config = dict(
    n_head=2,
    head_dim=64,
    d_mlp=768,
    norm_eps=1e-05,
    positions='learned',
    parallel_block=True,
    init_std_up=0.0292,
    init_std_down=0.0,
    grad_clip=2.0,
    schedule='wsd',
    final_lr_fraction=0.0,
    batch_tokens=65536,
    seq_len=512,
    steps=4944,
)
Each number is 50 + 10 x the weight over its row's rms, rounded and kept within 0 to 99. Layers, rows and columns count from 0. The size before them is the row's rms in percent of the matrix's.

# layer 7 attention output (transposed), 128x192, rms 0.227, rows 79-97, columns 0-191
115:51 37 67 42 54 48 57 53 55 53 51 57 48 57 35 68 50 64 66 50 56 52 58 33 41 49 60 35 54 32 32 65 52 73 57 44 44 57 41 66 63 60 35 51 56 48 65 42 43 44 48 60 56 53 40 50 42 52 32 69 25 38 69 44 56 71 59 55 46 56 56 57 43 42 51 38 52 60 54 56 49 31 41 28 53 70 42 51 40 44 71 43 28 44 52 41 61 52 54 54 43 40 49 77 22 54 31 61 70 54 47 43 48 37 48 51 44 40 66 45 51 37 47 62 51 54 49 41 40 45 51 50 52 42 53 62 49 60 59 45 57 44 56 62 48 37 66 33 47 49 51 53 47 56 40 47 45 51 36 44 46 38 36 63 48 35 42 56 50 48 50 59 43 43 53 61 46 41 61 57 57 62 53 48 57 42 53 44 46 63 42 57
119:57 48 47 44 35 36 35 67 65 55 28 50 48 70 44 37 32 39 66 51 71 69 40 51 43 61 41 60 57 49 50 48 41 40 61 47 58 42 41 56 52 51 37 42 45 50 59 58 68 43 43 54 47 63 51 57 21 42 38 61 51 51 49 43 54 42 43 55 37 40 44 63 58 62 41 48 52 45 45 56 44 46 67 54 45 49 61 58 41 50 46 64 53 70 59 53 52 56 49 50 69 60 36 49 49 56 42 68 57 42 42 40 62 51 52 45 49 54 75 57 59 46 56 57 46 44 45 61 35 56 65 51 41 52 46 50 60 47 48 30 27 59 43 42 60 30 63 59 55 52 69 37 50 53 35 60 53 42 56 39 44 60 54 56 49 37 72 50 41 49 27 54 61 50 53 42 51 37 36 49 49 53 45 54 49 26 56 46 52 68 35 52
118:53 50 65 41 39 61 48 26 40 47 60 53 51 49 47 43 51 54 52 36 43 39 38 57 41 39 72 51 45 57 44 44 66 46 65 64 52 38 49 53 45 43 20 56 55 52 50 48 58 39 46 18 53 51 30 56 62 50 53 59 49 55 53 47 46 32 60 52 56 53 54 42 52 38 55 56 44 37 56 72 42 52 58 46 58 53 60 65 49 40 32 50 44 55 66 37 43 38 44 52 49 30 52 47 42 46 63 67 52 48 67 54 62 42 50 52 53 33 43 56 44 43 64 49 46 46 66 39 59 42 57 48 44 55 64 51 59 53 46 58 44 64 74 21 48 49 47 37 56 59 39 61 59 25 61 53 55 34 53 59 51 36 58 54 61 50 57 27 47 47 55 55 57 47 49 55 48 55 57 58 42 57 72 46 63 45 38 57 38 67 53 45
114:49 58 45 26 35 44 39 50 40 53 61 43 50 71 46 46 50 50 44 50 57 52 40 61 39 60 63 49 52 59 67 58 45 47 52 24 45 79 46 47 64 45 58 65 53 49 60 36 31 45 66 55 37 46 29 47 42 44 61 61 62 51 46 47 42 45 45 54 50 65 36 32 62 36 60 63 67 46 34 59 49 49 42 31 48 57 55 64 53 44 48 54 59 40 57 65 41 69 52 51 44 37 45 52 48 57 58 42 60 48 34 52 52 57 61 67 54 45 54 23 64 45 46 39 66 48 48 57 44 64 52 64 45 42 46 49 59 52 53 49 44 48 54 51 45 47 66 33 57 49 58 39 55 57 48 53 33 58 55 53 35 53 56 33 54 49 31 50 44 56 63 57 41 56 54 50 72 43 43 52 44 66 32 37 53 52 48 47 33 47 68 37
123:51 55 42 52 51 31 56 59 51 35 55 62 58 35 62 56 51 61 28 65 33 62 48 42 52 44 52 48 45 55 43 56 42 44 56 53 50 47 40 40 54 42 50 55 48 52 49 53 54 48 43 48 47 40 59 47 48 38 46 57 71 50 57 56 47 60 56 33 52 48 57 66 47 40 47 75 49 61 45 57 46 42 55 43 51 48 28 61 46 43 56 41 78 56 54 45 36 54 50 37 53 46 39 59 45 43 40 38 36 57 38 46 65 46 42 61 61 50 55 64 61 52 57 39 58 46 51 70 22 49 56 64 61 53 64 52 43 61 46 71 46 62 60 47 47 62 48 37 61 54 50 41 36 49 31 45 53 53 63 48 40 35 50 64 32 66 59 52 44 51 36 62 32 39 81 49 55 59 44 60 50 30 52 47 22 59 55 46 53 59 38 41
126:43 54 46 50 48 59 50 50 47 49 56 36 55 47 46 43 50 51 52 48 68 42 57 51 54 44 53 56 49 48 41 52 47 37 46 73 45 56 24 42 61 57 49 60 46 54 76 44 44 47 45 64 44 63 54 62 43 47 34 41 48 46 59 45 65 31 54 56 47 50 75 57 47 43 43 43 62 48 46 53 50 57 49 42 49 51 68 48 53 49 40 50 58 40 54 47 53 48 40 37 43 29 46 45 45 42 45 46 54 62 46 58 39 54 46 63 41 35 45 70 34 52 56 50 57 30 53 76 41 54 41 42 38 45 34 51 62 45 51 61 55 35 34 65 68 57 47 66 54 62 52 69 38 43 49 49 36 52 54 41 57 50 23 36 57 44 34 48 60 61 73 59 53 61 67 44 40 63 36 47 56 65 59 57 43 29 72 63 53 57 52 32
120:49 56 62 61 71 61 49 45 54 59 58 54 26 60 58 47 39 49 39 53 38 47 31 63 51 38 31 30 46 48 63 68 66 54 56 37 50 40 30 81 56 54 39 57 50 49 56 48 42 38 45 43 72 39 60 53 55 53 40 52 42 61 49 66 62 41 50 46 38 51 49 58 58 59 33 33 54 47 49 53 49 49 29 52 55 36 41 48 54 49 45 39 52 47 75 46 61 34 45 50 46 65 57 63 35 59 42 59 49 58 50 55 66 48 58 59 78 54 47 52 55 30 36 48 42 39 42 63 46 61 52 52 43 48 39 41 38 58 38 35 53 32 74 50 59 51 35 48 52 49 45 46 36 51 45 52 44 56 48 50 38 54 56 36 50 52 45 56 65 43 43 44 50 54 44 50 73 47 56 43 54 57 54 53 64 42 51 58 64 46 57 39
118:46 61 45 39 55 68 52 48 55 54 54 42 32 56 53 62 57 68 60 63 76 61 39 34 67 45 52 35 45 62 46 61 56 48 48 58 29 34 63 43 36 47 50 49 53 45 38 60 52 38 55 58 38 62 41 51 42 54 64 52 62 40 38 53 70 40 40 52 50 45 37 52 66 53 41 49 36 54 48 36 45 48 45 50 57 48 54 56 59 51 66 58 43 59 43 39 46 44 49 68 66 41 51 44 50 46 51 61 41 51 36 37 41 47 61 54 48 36 52 37 52 48 57 36 66 34 56 54 77 40 51 69 71 54 51 45 40 54 42 36 67 62 47 44 53 50 49 62 49 36 43 48 61 41 36 47 43 62 35 61 33 55 40 58 72 47 56 46 60 38 38 58 41 45 52 53 64 50 63 34 65 41 51 54 51 61 41 37 40 48 55 29
115:46 47 43 59 40 64 52 57 37 50 44 54 53 58 63 54 51 31 44 49 50 53 42 34 56 64 60 55 42 43 55 42 47 63 45 34 36 64 45 51 45 31 48 59 44 64 45 39 44 46 53 47 64 63 36 37 77 45 45 53 41 44 76 55 39 51 41 57 52 50 48 49 28 58 49 44 38 49 44 42 42 44 47 57 56 67 49 72 74 45 45 47 58 32 64 59 50 35 51 37 58 51 41 57 26 74 50 50 52 53 36 58 33 36 45 65 32 40 70 67 37 58 44 58 57 60 55 54 44 41 54 53 47 45 55 24 47 53 39 27 48 54 53 40 56 59 52 56 52 51 70 50 56 45 56 54 50 41 45 65 66 52 50 46 55 57 32 53 69 51 43 52 58 53 44 46 42 55 57 56 55 44 50 39 45 66 43 67 63 58 46 42
117:37 39 50 46 67 47 44 26 28 60 65 39 48 68 42 47 53 47 64 49 51 62 44 49 47 62 51 52 47 34 38 52 49 48 46 40 46 45 44 46 40 44 63 42 51 34 41 50 51 38 46 57 63 40 44 47 56 52 38 57 47 54 42 49 48 44 43 57 54 39 33 52 52 58 38 53 71 60 30 77 41 44 41 59 67 54 56 26 57 48 51 39 73 54 45 37 53 49 69 56 52 29 57 69 44 52 50 29 60 40 53 52 57 43 68 33 61 48 50 41 47 45 55 47 47 58 56 63 60 53 59 67 43 52 63 55 65 55 58 42 42 41 45 54 48 44 38 41 64 55 46 65 50 66 75 42 37 49 63 62 71 36 53 61 59 46 47 57 39 46 40 44 57 43 47 54 56 45 39 48 44 51 55 42 39 57 67 47 70 60 42 41
116:53 39 51 56 42 49 48 49 63 53 57 61 45 56 44 53 48 69 57 55 44 45 42 65 67 61 44 36 42 53 48 69 60 44 54 55 36 48 47 35 38 38 36 63 47 34 48 51 56 62 47 62 38 52 47 66 28 58 50 58 45 46 48 53 61 44 46 68 62 52 47 10 48 51 38 43 36 50 58 48 44 54 43 47 46 61 56 56 36 60 65 50 44 43 60 53 47 67 48 47 53 55 51 57 60 48 49 51 56 61 42 44 57 50 47 49 42 66 33 58 42 52 54 53 53 44 65 53 64 56 59 33 42 58 64 37 41 57 60 82 37 31 44 52 41 44 46 46 48 41 49 35 68 46 57 43 50 45 46 60 36 57 80 43 48 58 39 43 53 50 40 42 56 58 48 45 36 74 45 52 44 45 46 48 40 38 41 79 49 31 47 57
122:50 51 44 57 69 53 49 57 52 40 32 41 60 54 59 31 59 36 51 66 54 61 49 50 48 50 62 38 34 46 44 46 50 45 53 50 35 53 54 47 45 50 40 56 48 44 59 50 46 51 57 34 43 24 43 40 44 62 59 30 47 48 50 70 51 45 42 67 56 61 54 30 63 68 55 48 56 38 49 44 52 57 36 49 61 56 41 50 53 48 32 58 51 80 72 46 51 52 47 40 58 53 40 32 40 44 60 69 41 54 57 42 42 39 51 45 59 53 50 43 61 49 58 34 38 55 45 43 37 35 45 49 51 57 69 45 41 66 60 51 51 46 41 58 35 40 67 73 61 59 47 55 53 56 56 46 55 50 57 29 62 52 53 55 32 52 42 56 63 60 74 67 43 42 34 62 55 45 35 57 35 44 43 50 58 55 53 52 52 37 35 61
118:49 44 41 31 54 41 60 50 57 52 61 66 47 56 59 46 36 40 50 38 46 38 54 59 65 21 52 73 45 45 60 50 45 54 43 64 39 46 40 57 53 27 44 51 31 57 63 63 48 44 46 45 69 54 47 52 43 50 59 39 39 55 62 46 58 58 38 63 60 42 37 55 59 34 48 64 60 42 45 50 64 53 59 68 50 52 37 28 40 61 38 55 45 53 45 47 54 38 45 39 62 50 53 48 50 71 61 35 47 49 41 40 58 61 50 51 41 47 56 48 46 39 42 36 55 50 45 45 58 45 62 61 49 54 63 64 50 40 58 43 51 43 75 62 48 50 49 44 62 47 49 48 53 52 41 40 52 62 44 43 55 47 53 66 39 54 21 47 54 70 55 57 48 71 51 66 36 62 70 58 42 44 47 46 31 60 34 52 31 42 56 53
119:46 54 53 60 41 46 43 41 55 49 57 49 60 59 58 52 47 51 48 61 56 49 53 63 50 39 49 40 40 42 37 57 57 46 44 45 57 62 45 45 46 53 75 45 54 48 59 67 36 60 73 28 44 52 57 51 47 46 43 47 58 46 35 70 58 77 61 62 51 36 31 59 57 28 34 33 46 61 52 34 41 61 50 58 44 56 57 61 58 38 51 52 53 51 46 62 49 51 48 31 49 50 51 44 56 58 42 55 35 49 51 65 44 48 50 56 45 62 25 37 58 53 41 67 35 42 47 54 53 55 65 52 45 65 50 53 37 57 67 46 63 49 48 40 54 39 53 63 46 41 33 43 36 42 61 61 46 34 31 41 50 31 61 57 56 39 61 37 55 44 50 44 53 66 50 53 53 49 40 60 32 39 50 42 32 70 56 63 37 71 54 61
115:52 54 54 59 56 42 56 66 34 62 53 48 44 55 42 41 34 59 57 40 35 37 44 54 68 62 55 47 48 54 44 45 57 43 60 69 31 58 45 45 50 49 36 40 57 58 55 59 39 34 43 66 45 48 42 29 59 57 54 56 48 63 59 45 70 49 47 57 53 62 67 60 47 34 39 51 53 76 57 45 58 51 64 66 19 54 50 53 45 30 69 47 55 43 40 49 54 43 54 46 48 28 53 46 24 34 48 46 43 39 27 52 68 37 60 57 61 54 50 37 48 55 47 57 44 57 52 35 60 50 52 56 47 59 52 39 55 53 44 30 51 60 34 48 42 54 36 61 65 54 38 48 45 41 59 49 50 49 68 45 59 48 55 50 51 46 64 39 61 41 50 56 55 62 51 40 41 66 50 42 64 62 40 54 61 51 56 48 42 32 49 64
114:63 53 51 49 30 40 67 44 58 54 54 38 37 51 55 50 57 45 63 65 53 55 45 34 38 40 45 53 45 39 43 46 39 54 40 43 40 27 36 53 56 45 45 52 50 60 52 48 45 35 55 60 61 26 39 47 52 49 41 51 65 42 64 48 71 57 41 60 40 58 38 32 54 40 50 58 49 62 35 35 50 36 64 51 54 58 34 53 57 43 54 50 54 51 57 29 38 47 54 59 51 60 46 49 60 47 49 45 49 56 53 58 54 44 63 41 44 68 41 56 43 73 54 49 48 62 55 65 55 60 58 26 45 44 49 51 42 46 40 35 60 59 52 44 70 81 60 53 43 50 65 57 43 45 66 51 64 65 48 35 43 59 51 46 32 33 58 52 38 48 53 52 55 47 50 56 35 77 45 58 54 68 26 51 51 48 40 50 51 54 63 61
116:44 34 57 63 41 55 46 51 52 62 53 58 52 54 48 45 48 30 61 70 69 53 39 55 48 43 35 67 40 55 64 55 55 62 45 56 65 50 38 46 71 43 58 61 64 32 59 49 50 34 48 39 50 58 53 58 36 47 52 28 52 47 60 42 47 47 66 64 45 37 48 44 52 40 67 46 52 68 63 26 49 62 64 61 61 60 43 61 48 60 45 57 48 27 39 51 37 47 35 50 44 45 51 45 43 40 58 47 42 67 52 61 68 52 57 33 55 43 63 11 32 53 59 42 47 55 43 52 43 54 62 65 65 45 56 37 51 60 51 43 51 45 29 49 61 50 52 35 60 64 44 51 50 40 46 55 52 50 45 45 57 28 46 58 53 44 48 60 47 60 56 26 52 52 50 34 53 43 54 52 50 57 51 48 49 50 50 53 63 31 46 46
122:27 62 42 52 43 60 53 55 49 52 56 43 47 52 47 47 47 42 39 38 50 70 44 50 70 35 53 68 48 69 43 61 41 45 49 56 63 38 55 68 40 42 57 46 49 49 57 42 39 61 47 42 33 33 47 50 53 31 53 49 42 63 61 44 41 50 60 60 62 44 56 61 31 52 50 36 57 64 46 48 58 50 49 50 64 44 41 53 43 40 46 35 61 45 65 60 55 62 49 43 35 43 39 54 55 45 59 45 60 46 45 34 47 61 45 57 52 59 30 58 58 38 48 63 68 42 46 42 64 50 60 41 34 53 43 48 80 41 52 58 69 53 55 35 40 51 62 55 67 54 77 63 45 37 61 57 54 76 42 60 31 49 45 62 50 59 42 52 37 35 48 43 44 60 54 62 32 39 56 52 50 41 47 53 48 48 41 43 44 35 39 54
124:54 49 50 30 32 46 49 39 66 57 47 61 42 39 46 45 53 48 52 46 65 66 23 34 54 59 44 49 51 55 57 42 45 38 50 38 64 31 48 42 35 60 32 44 51 75 76 59 55 43 55 53 42 62 49 56 57 56 47 34 40 56 39 54 45 64 50 49 52 59 43 65 57 48 58 57 43 44 49 50 50 61 45 47 56 61 68 51 50 33 54 40 48 25 39 50 48 38 53 34 46 40 43 55 60 70 48 52 35 61 43 50 74 53 68 57 62 45 57 56 54 47 71 64 38 47 55 32 47 36 46 44 48 52 48 59 46 54 57 58 38 48 53 50 50 43 38 49 61 44 49 64 51 57 48 60 35 48 36 43 74 66 40 54 55 44 56 66 57 65 44 41 47 53 65 46 57 61 24 39 53 54 34 55 56 53 50 40 57 41 41 49
# layer 7 attention value, 128x192, rms 0.0632, rows 80-97, columns 0-191
115:45 47 48 56 41 50 44 47 42 56 47 53 41 43 38 51 46 63 52 52 51 42 65 61 55 69 55 54 46 54 49 52 58 55 50 60 66 56 40 53 48 35 68 15 56 57 62 45 63 50 55 44 45 63 55 63 33 37 48 60 36 50 44 35 37 46 59 32 36 44 38 49 45 52 44 62 29 43 43 49 35 43 69 42 55 44 66 59 39 52 50 47 53 43 54 46 60 40 44 78 44 47 56 43 48 55 54 56 58 53 52 55 80 43 45 49 60 34 55 38 49 61 55 55 51 56 37 49 55 28 48 56 47 47 31 59 46 58 47 49 64 51 57 41 54 59 56 65 37 51 27 66 34 53 54 41 73 57 63 68 74 64 45 54 50 65 46 29 39 44 38 28 58 53 39 59 46 48 51 42 53 50 47 53 41 58 50 46 41 47 57 52
117:39 45 47 51 57 57 47 39 57 70 52 38 43 51 48 54 31 56 48 62 56 39 45 35 40 58 32 55 63 39 66 66 63 55 41 48 32 63 38 31 34 49 49 61 65 53 40 61 47 43 43 50 55 40 52 44 50 44 37 53 56 62 44 36 45 54 60 43 38 57 57 48 48 71 56 44 63 56 43 35 58 45 46 31 47 64 51 52 50 52 43 50 44 55 52 50 56 29 42 64 65 37 42 45 62 60 46 66 44 68 65 42 60 63 24 59 59 54 54 62 42 56 55 45 47 55 59 63 50 51 44 62 63 66 59 50 45 39 60 64 49 57 40 48 48 72 40 48 57 37 39 43 64 38 35 31 49 53 49 50 46 38 40 58 44 49 52 52 31 58 62 49 65 42 40 61 36 65 32 54 45 50 63 41 39 45 53 52 58 63 50 71
113:49 32 54 54 45 58 41 63 38 52 52 54 67 54 55 36 65 32 46 58 66 38 55 34 68 58 58 50 39 57 57 48 67 48 39 59 50 47 38 53 45 44 50 72 55 40 62 51 47 51 73 59 45 42 59 58 42 58 31 51 55 44 49 43 33 37 52 44 68 41 62 52 63 45 70 43 53 49 54 43 35 48 61 48 51 63 63 53 51 49 37 30 44 66 37 56 48 67 48 68 27 64 53 63 41 43 49 42 69 46 46 45 42 43 26 68 54 37 39 38 60 54 45 60 43 44 33 56 53 56 53 36 40 39 55 34 65 53 58 37 54 44 35 41 53 49 46 51 45 45 77 40 42 55 45 44 43 65 57 36 49 49 42 45 55 49 43 39 53 58 35 50 59 43 49 53 41 55 51 46 59 62 62 50 41 59 62 44 69 55 54 50
118:52 55 49 52 53 36 61 69 52 45 57 45 49 48 52 52 45 48 57 58 46 22 33 75 66 56 58 60 53 35 42 45 62 53 56 39 34 68 51 37 36 57 51 49 38 63 63 46 67 56 43 46 65 53 53 41 48 51 58 43 40 61 40 44 61 48 58 41 65 47 48 45 31 34 49 43 54 49 50 43 51 54 45 43 55 67 63 50 37 64 50 52 49 57 40 53 49 36 51 37 50 50 47 74 55 59 51 37 49 33 50 48 59 27 44 59 56 54 52 62 55 57 55 39 60 56 58 51 67 52 45 39 67 32 45 60 36 23 41 49 31 62 27 69 41 59 55 39 51 53 46 48 36 46 65 35 51 66 46 33 44 58 53 33 55 47 49 46 56 39 47 54 44 59 49 37 71 41 61 40 60 50 48 54 43 70 59 53 51 54 50 57
120:56 38 46 52 39 55 48 50 48 61 34 46 38 51 42 50 64 43 40 68 41 62 40 48 48 52 43 58 59 54 52 40 38 55 35 48 47 57 54 55 52 38 60 50 47 47 61 61 51 58 55 51 52 46 61 34 32 43 52 48 63 47 47 36 41 56 37 60 50 44 39 50 54 56 43 49 32 56 45 62 43 67 61 34 58 41 59 65 44 52 53 52 53 65 49 43 65 49 48 31 55 60 53 54 51 58 43 39 68 57 47 49 43 26 65 34 22 58 39 71 38 41 63 60 49 61 58 56 62 54 52 59 56 47 61 44 47 56 70 57 44 31 45 35 61 62 56 40 35 58 35 48 59 48 62 50 56 56 42 39 47 42 73 66 45 51 66 28 42 62 50 41 51 49 46 47 44 29 45 49 47 52 49 60 57 28 58 63 60 67 54 22
120:39 49 58 42 46 46 54 59 45 40 37 53 41 46 66 38 69 46 49 55 67 67 37 58 54 53 53 55 49 63 51 42 58 54 47 47 47 36 52 51 55 61 58 60 46 42 43 51 56 50 32 42 59 40 44 42 46 39 55 59 50 28 65 28 54 47 53 37 33 53 70 27 46 49 31 44 54 41 56 50 37 33 38 32 34 39 63 44 24 40 32 47 55 50 52 42 72 46 55 66 55 46 55 51 60 40 55 57 64 41 60 63 49 48 65 64 56 62 74 48 53 45 59 60 56 56 29 54 52 46 46 46 45 58 59 49 57 38 35 56 57 62 58 50 58 58 60 46 56 48 68 49 36 45 35 56 39 57 52 44 49 52 56 56 38 30 60 60 48 41 56 39 39 57 51 55 64 54 41 47 31 58 57 51 58 32 67 50 53 56 59 69
118:24 49 37 56 55 66 61 39 55 32 46 54 60 46 53 48 44 39 42 40 59 38 51 46 64 35 63 49 58 53 60 73 61 51 55 30 61 53 53 51 47 56 58 36 37 37 72 47 58 85 31 35 46 51 50 52 78 40 66 50 47 34 56 63 50 50 53 45 46 30 42 48 37 53 47 42 63 54 46 61 42 55 50 50 47 41 58 67 53 42 47 50 62 54 55 34 47 62 53 55 31 49 55 46 32 53 58 53 50 57 53 59 63 59 52 51 43 50 36 51 49 51 60 46 57 51 44 50 63 48 54 63 49 60 58 47 40 46 58 51 28 56 53 50 44 45 48 34 44 57 42 48 59 64 38 47 39 45 50 40 52 43 41 48 62 44 43 34 52 44 57 56 73 45 44 53 30 72 55 58 52 59 47 45 63 31 54 36 46 57 48 73
115:41 49 62 50 52 41 66 55 69 32 24 49 56 49 37 54 50 52 49 47 53 42 42 51 50 63 53 45 43 58 69 46 54 43 61 56 60 46 57 59 55 48 41 66 54 56 34 56 42 50 73 61 47 47 41 49 56 66 45 48 31 45 50 58 65 39 70 44 35 44 50 50 60 43 57 50 34 35 45 56 44 48 43 51 43 60 52 60 82 45 29 38 36 58 44 52 62 42 39 39 63 58 41 38 54 54 41 49 51 45 37 54 44 50 57 63 38 50 55 61 53 48 63 48 43 55 48 70 59 44 48 55 54 46 49 53 51 36 57 54 32 55 44 59 45 58 45 26 50 48 46 48 45 56 78 65 48 55 55 63 51 47 54 60 59 55 51 71 47 64 48 56 56 45 30 35 41 56 36 45 38 44 60 58 22 57 43 43 45 24 59 41
115:52 36 54 42 43 64 26 53 61 49 47 40 56 32 53 42 51 64 70 62 48 62 64 72 39 49 46 41 42 48 55 53 61 33 47 42 56 43 65 55 53 38 32 36 47 38 48 48 38 47 43 51 45 44 59 56 58 61 59 55 51 45 60 36 40 51 61 59 53 42 35 48 27 37 57 50 62 42 47 60 59 59 53 43 56 55 53 43 67 40 44 34 53 39 46 45 53 47 51 55 41 39 68 76 40 32 31 47 40 38 54 52 50 38 57 53 30 52 72 47 39 45 57 48 43 41 53 63 61 61 34 54 56 73 52 57 37 53 59 45 31 52 43 56 55 49 43 64 56 41 52 54 54 35 56 41 31 61 52 50 42 71 52 40 52 54 49 45 52 58 47 30 63 54 41 55 60 49 54 74 53 63 51 48 56 59 47 47 67 70 52 48
120:48 48 41 44 55 46 52 63 43 49 52 53 61 57 39 60 56 45 33 53 45 60 55 48 66 45 72 54 45 45 57 69 52 47 61 54 48 45 41 35 57 69 58 46 57 37 48 37 41 59 48 38 38 45 34 53 58 49 50 56 59 47 53 44 42 56 53 45 44 49 55 63 40 36 48 31 58 31 32 54 59 44 34 70 50 54 56 54 48 64 56 56 56 58 39 73 65 50 66 59 60 51 64 54 57 48 29 46 57 67 40 33 54 35 42 49 44 52 53 58 50 54 59 49 61 48 60 33 28 49 62 72 44 41 55 46 46 41 63 50 56 39 40 81 50 48 26 66 58 42 51 54 45 47 51 49 34 42 43 59 50 45 58 62 31 56 50 43 44 36 57 42 40 48 51 40 34 37 43 49 36 58 57 69 42 60 48 56 49 75 37 53
113:62 52 66 44 55 39 60 58 30 50 38 65 56 61 44 53 46 46 54 49 55 53 66 34 50 59 47 49 37 58 50 41 47 55 48 36 49 45 39 42 55 34 65 58 67 48 63 49 52 45 37 38 48 54 72 46 48 49 40 45 39 54 68 40 68 57 43 58 51 34 58 55 47 34 46 42 55 55 48 60 47 46 42 38 44 70 50 53 54 50 61 50 45 70 70 36 36 41 23 43 44 42 36 32 49 51 43 63 51 36 61 43 50 23 41 44 52 25 56 71 49 54 65 40 32 58 45 42 44 60 56 62 39 52 59 44 37 51 62 75 48 48 45 57 47 41 61 52 60 43 48 28 53 49 40 65 47 56 52 59 50 61 44 57 57 49 44 61 56 62 39 38 62 40 54 65 38 52 49 44 64 42 56 61 62 49 55 46 35 45 52 52
117:52 45 53 45 70 37 59 43 60 45 45 48 51 57 43 64 42 37 59 45 61 45 50 51 53 43 52 54 60 61 55 42 46 47 55 29 58 65 62 50 58 43 48 58 67 54 52 49 58 31 65 52 49 48 34 40 70 61 38 57 57 49 59 35 48 37 40 42 40 37 58 35 45 45 70 47 51 44 54 47 47 70 44 40 41 61 45 39 47 55 55 58 53 55 46 55 33 56 44 44 52 50 63 65 56 54 68 55 69 34 45 42 49 24 37 39 52 50 39 23 33 42 51 48 62 42 43 58 39 53 59 59 60 70 40 57 65 41 54 42 58 55 69 41 55 54 37 63 52 36 48 55 62 66 52 61 67 61 56 44 38 44 55 26 48 44 32 40 49 53 53 33 42 72 42 48 60 56 42 36 47 48 41 55 55 53 39 55 69 45 59 56
111:54 57 65 42 51 40 48 60 55 47 42 58 48 59 48 51 55 62 61 44 65 37 46 58 46 47 47 43 66 58 65 75 44 56 44 52 48 53 50 74 54 34 34 50 37 46 51 50 64 56 62 50 44 41 43 59 62 49 39 46 48 43 45 56 40 58 56 42 47 46 52 62 56 56 35 45 24 52 40 45 60 59 63 33 42 50 51 39 47 40 52 77 45 44 44 45 47 57 53 41 41 44 51 53 57 64 62 44 31 59 52 39 39 50 34 66 41 51 51 42 60 58 49 56 48 55 56 30 37 40 61 53 37 29 45 62 42 36 84 52 47 52 49 36 46 41 47 60 40 50 52 47 50 56 52 47 54 38 44 66 32 73 55 53 40 43 50 53 68 23 47 54 58 64 36 53 58 58 37 58 66 40 46 38 61 52 43 44 47 46 43 73
116:16 48 44 53 68 40 41 42 42 55 49 65 56 40 43 54 46 64 53 53 47 52 47 46 56 62 52 50 57 46 45 48 35 56 39 53 52 60 49 38 62 40 35 35 48 57 61 55 57 46 48 64 39 39 53 47 51 52 64 50 43 55 56 43 44 39 52 57 67 51 41 40 42 52 47 59 45 46 51 30 55 43 57 40 54 60 37 45 47 43 27 58 54 49 55 48 51 52 71 49 51 50 51 50 52 51 58 41 44 45 42 60 46 40 15 45 24 40 51 62 26 44 55 55 56 26 53 59 51 53 55 66 61 57 45 41 63 48 50 61 49 55 38 42 46 59 61 67 66 60 68 44 58 48 51 66 33 58 61 75 70 29 55 46 48 37 63 37 64 25 55 53 63 43 48 47 48 57 47 50 53 48 56 46 49 46 48 49 62 50 64 60
112:27 51 46 61 36 38 46 46 50 44 50 42 43 48 63 52 26 54 37 44 65 57 63 45 42 38 79 42 65 62 36 57 46 46 38 59 37 44 36 45 56 45 41 51 70 66 58 42 42 44 49 49 66 39 44 66 52 49 40 42 43 55 50 43 65 38 44 60 33 51 45 42 54 56 48 53 53 54 53 43 40 57 45 61 57 56 43 48 65 56 52 54 58 58 45 50 50 56 60 65 48 34 45 57 37 63 50 31 47 34 58 61 36 56 54 50 51 63 53 63 50 35 51 57 49 50 48 54 44 65 58 55 56 50 44 73 47 36 49 52 58 40 60 52 54 45 62 43 56 65 58 56 36 55 63 41 67 60 57 35 22 81 47 59 46 58 35 36 48 41 48 38 52 27 49 43 41 46 46 48 60 53 33 59 51 36 56 65 44 43 49 51
115:51 59 51 44 51 46 45 60 52 46 55 66 35 69 56 46 32 32 49 46 44 57 34 33 53 56 48 43 45 59 41 53 41 56 39 41 50 29 40 59 58 33 54 40 49 29 52 46 59 33 39 69 40 67 48 61 55 50 49 58 42 52 39 42 43 52 67 46 57 36 43 47 41 50 55 40 43 56 65 47 61 53 47 56 45 63 55 54 49 38 54 33 46 59 53 51 70 56 61 77 59 65 49 50 62 44 58 37 41 56 32 43 62 55 54 42 67 49 50 54 45 42 36 44 44 62 44 55 43 57 28 42 70 56 57 39 55 34 69 47 56 41 67 38 48 60 50 52 49 55 53 45 55 35 55 63 47 50 59 43 50 65 63 47 77 77 56 63 52 40 58 49 45 42 59 37 54 48 36 56 31 46 44 63 62 59 44 53 53 48 55 57
122:38 59 46 51 50 66 37 61 52 58 55 51 44 58 43 48 45 60 60 40 42 66 43 37 68 33 39 44 58 65 45 53 56 52 39 39 44 54 63 57 67 54 48 41 66 68 43 36 61 53 59 44 38 47 55 50 57 58 52 49 63 53 30 37 56 55 71 48 58 55 56 81 43 45 32 45 60 66 55 54 53 43 62 37 54 51 42 31 47 64 51 32 60 49 41 53 49 40 35 52 44 66 48 47 51 48 42 58 55 53 39 41 43 38 52 55 60 56 46 53 42 49 52 54 57 32 59 59 39 46 65 45 33 36 67 62 53 52 42 57 47 60 56 44 49 65 60 61 72 43 39 62 46 54 56 55 39 53 58 29 33 39 25 49 49 62 65 48 49 47 46 49 48 46 51 46 45 52 43 65 50 43 50 36 19 47 48 40 46 36 57 29
116:51 39 52 28 55 37 58 58 39 63 53 30 48 59 50 60 58 63 42 36 54 53 48 56 64 56 44 58 48 45 50 45 54 48 40 32 46 40 50 31 61 52 24 59 41 56 57 43 53 49 52 47 71 58 43 40 57 46 55 50 62 41 60 68 48 61 51 49 70 45 43 49 76 38 51 62 39 43 48 43 53 43 68 58 61 58 57 72 53 46 51 47 66 57 32 46 66 53 51 48 66 53 43 46 46 52 35 43 47 55 64 69 62 44 52 37 49 40 57 55 52 51 56 45 71 53 42 58 35 68 50 45 48 54 47 42 47 54 52 56 46 36 47 33 62 51 54 49 40 53 49 48 40 59 38 44 49 62 49 54 59 55 45 47 70 51 56 65 40 36 52 47 56 49 44 39 53 56 34 52 50 28 26 28 24 40 41 55 70 48 50 61